Weights of a small transformer language model.
Size: 15 layers, width 192, 12 heads of 32, vocabulary 20721.
Architecture: LayerNorm before each block, rotary positions, biases on query, key and value, untied embeddings, normalized queries and keys, capped logits.
Training: a variant of Muon for these matrices, 298M tokens.
Each number is 128 + 24 x the weight over its row's rms, rounded and kept within 0 to 255. Layers, rows and columns count from 0. The size above them is the row's rms in percent of the matrix's.

# layer 4 MLP up, 768x192, rms 0.308, rows 69-77, columns 0-191
size [103  97  89 105  92  95  91  97 103]
[[ 99 127  98 125 117 155  90 116 109 150 129 152  83 132 122 106 153  91 166 163 104 127 135 134 129 105 138  97 124 125 134  99 164 163 172 128 123 112 109  80 125 123  81 104  85 124 154 137 121 160 120 149 114 164 125 122 118 154 171 125 169  88 126 108 118 164  88 115 130 101 142 102 154 177 138 132 151 129 106 109  87 144 122 100 157 120 143 128 107 110  86 141 144 164  94 139 115 141 116 149  95 155 131 149 109 135 103 112 105 112 162 149 122 100 115 127 102 152 140  80 128 152 144 127 132  89 166 180 137  87 163  93 141  73 132 153 153 134 166 109 132 175  92 150 113 132 166 100 128 125 132  81  97 155 105 116 154  99 122  99 149 141 114  98 145 124 165 124 106 118 122 136 116 100 112 134 158 132 145 165 130 101 154 131 120 162 110 146 130 143 112 139]
 [ 97 164  90 125 120 117 143 137 142 160 107 136 148 155 121 116 131  99 105 147  90 137 145 153 130 124  85 137 107 105 135 123 186 135  83  92 125 102 135 122  94 148 147 131 148 119 148 128 151 154 127  90 135 134 138 125 127  84 162 117 102  84 114 182 178 149 139 157  90 105 146  97 132 123 133 117 112 164 161 151 119 128 120 169 124 132 120 219 158  93 129 144 120  57 109 166  95 163 109 130 160 126 108 114 150 122 132 136 125 160 156  93 165 180 130 156 126 170 128 136  94 125  97 152 167 153 131 117 123 119  88 157 145 110 114 130 106  91 132 146 139 139 143 127  85 112 117 118  81 128 124 143 119 141 104 125 105  96 138 127 110 110 112 158  74 142  98 147 119 165 115 141 140 132 138 156 128 125 143 142 128 148 148 125 132 118 126 109 123 110 121 134]
 [149  83 148 101 117 131 113 127 126 125  87 161 114 165 104 147 137 103 131 122  96 158 120 181 129 111 180 127 143 134 101 148 130 101 166 158 132 109 125  89 134 105 159 113 106 131 147 110 133  70 144 110 148 134 161 143 105 125 156 126 109  89 105 129 152 119  87 126  91 184 152 156 106 149 158 163 116 126  97 157  87  97 142 116 122 102 143 120 144 122  78 104 119 146 104 135  76 127 115 135  95 159 142 171  94 126 131 151 112 119 142 147 115 140 111 119 157 143 136 113 104 127 101 121 177 123 120 108 169 100 118 127 135 145 126 149 152 118 121 146 169 124 105 163 157 145 152 166 121 115 111  95 119  71 144 114 153 157 131 152 132 131 114 116  84 161 167 103  97 141  97 115 163 137 163 137 129 173 145  99 133 172 148 101 140 130 129 125 124 118 131  96]
 [136  93  84 148 108  96 175 141 114 124 148 141  79 143 125 143 132 180 145  92 120 142 153 135 137 141 112 139 107  92 102 114 136 159 154 103 103 141 101 158 155 144  89 110 150 141 125 127  99  85 151 155 156 155 114 129 154 121 122 154  65  70  98 124 105 131 117 107 103 165 130 105 183 137 158 164 128 116 112 124 129 153  85 112  89 138 145 137 100  97 166 142 131 130 141 153 131  94 151 137 128 107 142 115 116 154 120 143 115 165 128 153 134 121 124 146 123 137 116 144 106 138 116 118  80 140 131 140 140 146 127  85  99 128 120  95 120 112 144 174 109 113 143 104  89 160 140 102 125 154  99 135 166 115 124 130 149 152  96 186 160 146 129 110 135 180 132 132 138 129 118 133 167 117 163  95 138 156 182 119 126 119 119 119 105 132 148 126 134 143 197 142]
 [ 91 123 109 128 184 124 109 136 121 112 174 141  96 106 108 117 168 176 133 117 116 133  76 100 149 112 126 116 149  94 133 121 158  67  83 146 104 117 122 145 120 106 147 108 136 154 146 104 139 134 123  83 114 146 161 102 139 127 120 107 158 176 135  83 108 121 131 110 126 165 147 149 100  97 113 107 183 119 129 153 155 116 135 190  98  64 134 123 135 108 132 122  87 100 144 124 125  91 103 155 161 112 178 119 154 148 124 111 104 108 141 123 151 131 130 137 111 131 139 139  88 117 165 138 101 129  90 143 155  88 143 119 151 117 141 136 114 149 111 148 130 134 102  86 171 156 133 156 121 141 140 163 119 112 158  95 149 141 131 127 118 120 140 165 142 117 154 146 141 134 131 140 151 130 113 110  91  86 107 128 119 116 106 106 127 163 181 113 115 118  89 107]
 [115 147 156 136 107 111  89 143 137 114 111 143  91 116 142 164  91 155  94 139 143 134 102 112 161 159 156 111 165  99 123 147 134 141 113 112 113 105 138 137 130 166 134 113 163 115 152  97 136  89 102 145 123 111 166  98 153 157 133 117 128 159 153 153 119 138 125 155 123 125 152 112 176 169 140  96 139 107 159 141 197 119 105 155  95  91 124 171 123  92 155 141 136 100 157 112  78 149 127 162 159 139 153  97  75 134 111 101 135 116 158 125 118 129  65 108 140  89 117  96 158 111 169 128 137 121  92  85 140 146 150 116 126 154  85 133 158 111 105 132 132 116 116 146 183 152 103 142 111 118 118 137 133 133 120 132 107 159 134 101 154 113 118 149 136 102 112 160 161 102 123 134 159 128 153 144  91 120 111 157 117 119 156 149 120 101  92 129  94 151 104 112]
 [127 120 154 163 139  86 126 163 165  96 116 152  96 145 121 130 137 159 110 126 104 122 104 135  78  76 133  67 153 137 170 143 168 128 157 159 133 104 143 101 136 121 122 111 144 100 179 106 114  93 172 137 118 129 107 122 107 129 101 133 154 158 136 114 138 110 155 121 160 128  97  97 145 116 112  92 152 125 138 126 103 131 152 163  86 191  84 122  60 142 163 157 125 115 134 152 147 109 131 102 117 127 127 171 114 130 103 109 143 119 115  99 129 132 110 104 141 106 165 110 163 130 105 115 127 137 154 111 116 109 115 149 105 130 114 101 111 130 149 128 124 146 164  83 153 165 132 141 139 168 119 172 128 105 171 110  86 165  89 126 102 144 137  77 173 116 134 118 115 163 121 130 136 125 128 115 154 155 136 114 145 127 150 134 159 139 129 140 162 102 122 112]
 [ 91 134 122 159 156 131 163 196  99 121 113 166 126 155 145 137 177 123 102 114 107  92  98 112 104 139 115 100 129  91 123  77 134  92 149 130  94 102 114 133 137 140 141 138 146 151 154 116 171 149 117 139 117 152 151 137 135 174 137 128 178 110 142 121 109 119  83 117 141 114 169 132 153  67 134 115 105 151 140  91 116 153 132 139 147 143 136 144  75 134 113 140 122 132 147 156 154 152 136 112 138 140  97 127 113 129 119 133 159 168 152 124 102 195 120 129 115 107 171 118 137 113 128 133 132 127 126 141 114 167 114 174 144  96 149  98 145 151 134 120 101 145  76 101 145 136 146 167 126 133 106 112 102 157 131 156  63 138 131 132 147 155 163 121 100 100 132 129 136 152 116 125 115 109 108 110 135 134  91 129 162 116 116 164 170 120 111 163 117  78 145 132]
 [ 91 139 138 139  95 125 151 134 120 148 132 106 108  42 146 124 129 104  76 135 152 180  74 158 161 168  59 120 113 134 134 123 112 154  97 166  99 168 121 139 104 108 108 146 110 150 161 145 194 150 142 130 157 170 118 106 113 133 114  91 177  84 127 151 178 134 117 155 122 108 108 125 175 114 108 125 108  86 136 102 179 141  90 109  98 132 124 135 135  93 157 132 128 133 128 131 133 163 119  97 155 117 152  98 115 111 148 138 131 124 126 129 126 131 115 147 122 147 148 112 129 108 129 150 173 142  78 142 127 162 166 141 120 132 149 120 139 113 112 112 152 142 134 154 147 142 157 130 124 131 118 156 145 154 117 108 109 133 156 133 135 153 144 137 123 178 104 161 140 120 127 129 105  95 162 130 119 113  88 136 110 113 108 114 132 106 114 133 111 117  89 124]]
# layer 4 MLP down (transposed), 768x192, rms 0.292, rows 69-76, columns 0-191
size [ 99 100  92 106  95  92 103  99]
[[107 144 105  88 124  93 163 111 133 137  88 133  93 111 123  64  97  81 104 151 136 173 138 109 126 125 150 141 209 151 100 118 119 134 112 175 132 157 137 129 130 162 131 146 131 146 106 158 166 112 143 124 123 162 125 143 145 106 138  81 108 132 174 117 106 105  83  95  94 124 105 124 161 105 142 120 141 137 158 178 119 110 119 152 128 146 125 149 149 133 138  86 152 119 110 126 134 151 123 135  97  69 149 118 123 153 105 147 146 121 126 134 161 104 149 151 126  94  73 129  88 124 143 109  99 147 129 153 119 113 145 114 100 133 107 144 147 149 123 113 153 113 130 141 126 172 126 154 143 112 136 150 147  97 131 158  99 127 109 123 164 110 165 187 101 123 134  78 118 122 109 138 134  94 136  87 126 126 176 129 147 154 127 119 113 123 172 130 115 117 142 155]
 [134 130 131 146 125 109 113 144 126  81 165 156 109 170 106 110 105 114 142  91 117 116 134 140 160 101  89 111 130 162 134 107 142 175 123 132 139 133 119 158 165 112  94 157 145 182 134  88 124 134  88 157 136  99 157 103 147 144 136 123 100  94 125 104 144 106 113  86 157 124 115 120 152 163 127 187 128 157 159 135 119 144  77 107 145 109 115 165 125  67 143 148  97 125 120 120 141 103 124 141  90 121 117 135 123 178 130 136 117 119 138 101 113 141  83 153 107 157 139 100 116 124 129 108 134 140 192 151 111 123 104 142 110 136 141 127 137 103 132 109 118  95 135 146 109 122 162 109  72 147 116 135 151 154 108 149 136 137 129 120 142 155 117 149 108 108 107 140 166 140 164 158 121 166 118 131  80 161 171 122 167 168 121 132 118 140 111  79 115 106 102  82]
 [131  83 104 133 166 137 165 138  77 132 144 135 108 140 157 113 119 132 133 175 124 125 152 137 143 145 173 151 119 106 157 111 104 140 136 134 117 159 110 126 101  97 116 167 152 116  90 150 143 144 152 129 140 103  94 126 136  85 137 192 118 119 121 150  92 147 123 124 176 126 164 129 128 131 111 142 117 124 121  65 112 167 125 135 117 130 152 113 116 123 152 148 121 118 147 120 157 126 132 130 159  75 138  91 127 171 132 106 117 133 114 100 155 124 133 138 141 107 145 140 105 107 143 150 125 100 147  97  98 142 121  88  76 106 137  83  99 159 164 168 113 156 135 115 117 186 122 111  80 138 163 108 135  98 158 128  77 107 120 115 137 117 123 141 162 148  80  97 115 122 164 136 118 141 110 134 173 113 130 106 126 103 134 148  75 168 102  96 121 110 143 141]
 [117  93 159 121 163 111 100 115 121 102 101 174 142 136 151 151 122 172 106 118 167 144 118 149 118 156  95 143 151 142 151 128 154 125 106 107 111 115 135 137  93 114 111 110 126 152 120 146 146 134 128 124  87 116 108 147 186 123 136 154 115 149 111 103 129 151  63 150 143 133 103 113  89  82 128 164 141 136 150 151 168 133 118 126 108 121  80  99 133 109 122  96 107 127 163 101 105 173 142 173 108 151 155 131 105 137 143 107 139 123 105 107 112  68 127 116 145 173 112 118 111 102 135  85  96 121 162 137 130 137 114 119 142 106 168 189  62 104 124 166 151 108 190 137 115 124 132 123 145 143 174 120 130 105 109 129 125 104 150 138 123 141 110 150 147 117 124 118 112  90  89 132 121 128 127 116 179 116 128 142 112 176 145 165 137 121 106 110 156 133 131 127]
 [138 150 124 120 142  97 126 117 139 121 125 102 175 128 143  80 148 124 172 137  85 125 148 156 139 144 157 118  98 118 142 116 144 139 114 137 105 161 116 147 151 113 142 149 120 137 109  96 164 148 125  78 169 133 101 145 105 142  92 140 148 172 128 111 146 128  94 143 135 115 135 173 153 139 137 144 129 155 146 152 105 167 127 150 162  97 125 113 138 145 101  73 132 118 133 125 109 155 175 104 145 140 113 131 121 119  81 123 195 130 136  95 135 129 140 135 131  96 113 144  98 100 131 111 128  98 138 110  97 110 136 122 168 102 154 131 114  81 135 115 167 111 134 155 103  86 120 104 130 132 126 133 104  93 145 121 135 119  95 154  89  68  95 177 178  76 128 107 148  98 120 171 124 123 102  88 114 151 140 113 130 162 121 158 130 108 155 142 118 169 108 161]
 [119 147 109 110 155 124 148  96 139 118 140 125 145 150 135 135 151 100 115  84 160 140 139 160 129 166 136 135 134 139 126 164 136 142 169 173 131 133 106  86 120 119  99  93  79 122 168 156 101 117 138 137  98 147 112 131  96 139 103 155 117 106 135 132 114 117 144 101 138 134 109 114 165 125 109 165  57 149 126 138 169 141 156 153 158 154 110  99 112 131 112 113 122 143 100 190 118 157  95 139 117  99 144 129 123  52 146 131  94 101 110 178 121 138  90 128 128 143 124 158 124 126 135 144  97 102 100 129 140 134 118 109 101  72 152 160 116 103 113 170 146 161 130 114 125 114 114 110 129 115 109 103 120  80 120  86 133 123 149 157 129 152 150 135  93 120  69 118 154 119 148 117 146 119 154 152 150 142 176 173 121 155 141 122 134  94 102 154 131 159 116 131]
 [ 77 146 108 176  74 134 130 164 172 151  98 124 102 152 157 123 157 112 118 137 167 113 136 127 137 129 119 137 147 100 131 179 111 115  94 125 127 155 158 136 150 152  80 139 123 109 112 117 137 129 146 160 143 131 131 153 116 145 106 110 135 106 131 135 121 122 133 145 125 119 120 109 146 148 128  63 135 143 116 132 123 124  99  70 126 170 135 121 131 158 190 145 115 116 105 118 143 125 130  86 137 147  95 116  69 159 137 118 135 171 166 155  72  97 142 102 147 102 144 159 107 133 132 159 100 144  85 112 156 153 140  91 135 133 115 116  99 122 131 113 115 153 163 111 119 122 107 127 139 120 180 120 116 130 139 107 161  96 105 156 105  87 145 135 135  93  99 143 113 137 141 162 166 135 140 110 148 106 109 151  96 132 104 116 109 161 143  70 145 111 139 167]
 [110 146 104 172 142 120  78 151 137  92 145 105 121 129 137 124 134 139 102 117 156 128 146 119 111 140 102 103 127 114 143 151 117  97 155 135 109 135 147 156 144 126 121 145 131 194 123 107  99 105  94 142  89 121 138 115 131 155 138 139 199 120  73 133 162  89 113 142 137 179 120 155 119 116  78 139  98 112 130 104 119 115 128 127 110 116 147  72 135 125 140 107 100 100 149  99 148 161 113 145  98  96 144 135  88 131  96 145 143 161 215 130 147 148 142 132 107 131 171 139 139 136 129 122 120 139  98 127 126 143 104 101 108 154 141 180 152 136 114 124 142 126 119  88 144 114 120 115 147 128 102 127 116  84 122 118 115 113 112 114 109 166 141 119 138 126 151  98 123 204 137 110 133 133 159 162 119  96 132  89 152 140 113 184 136 116 116 169 118 101 141 107]]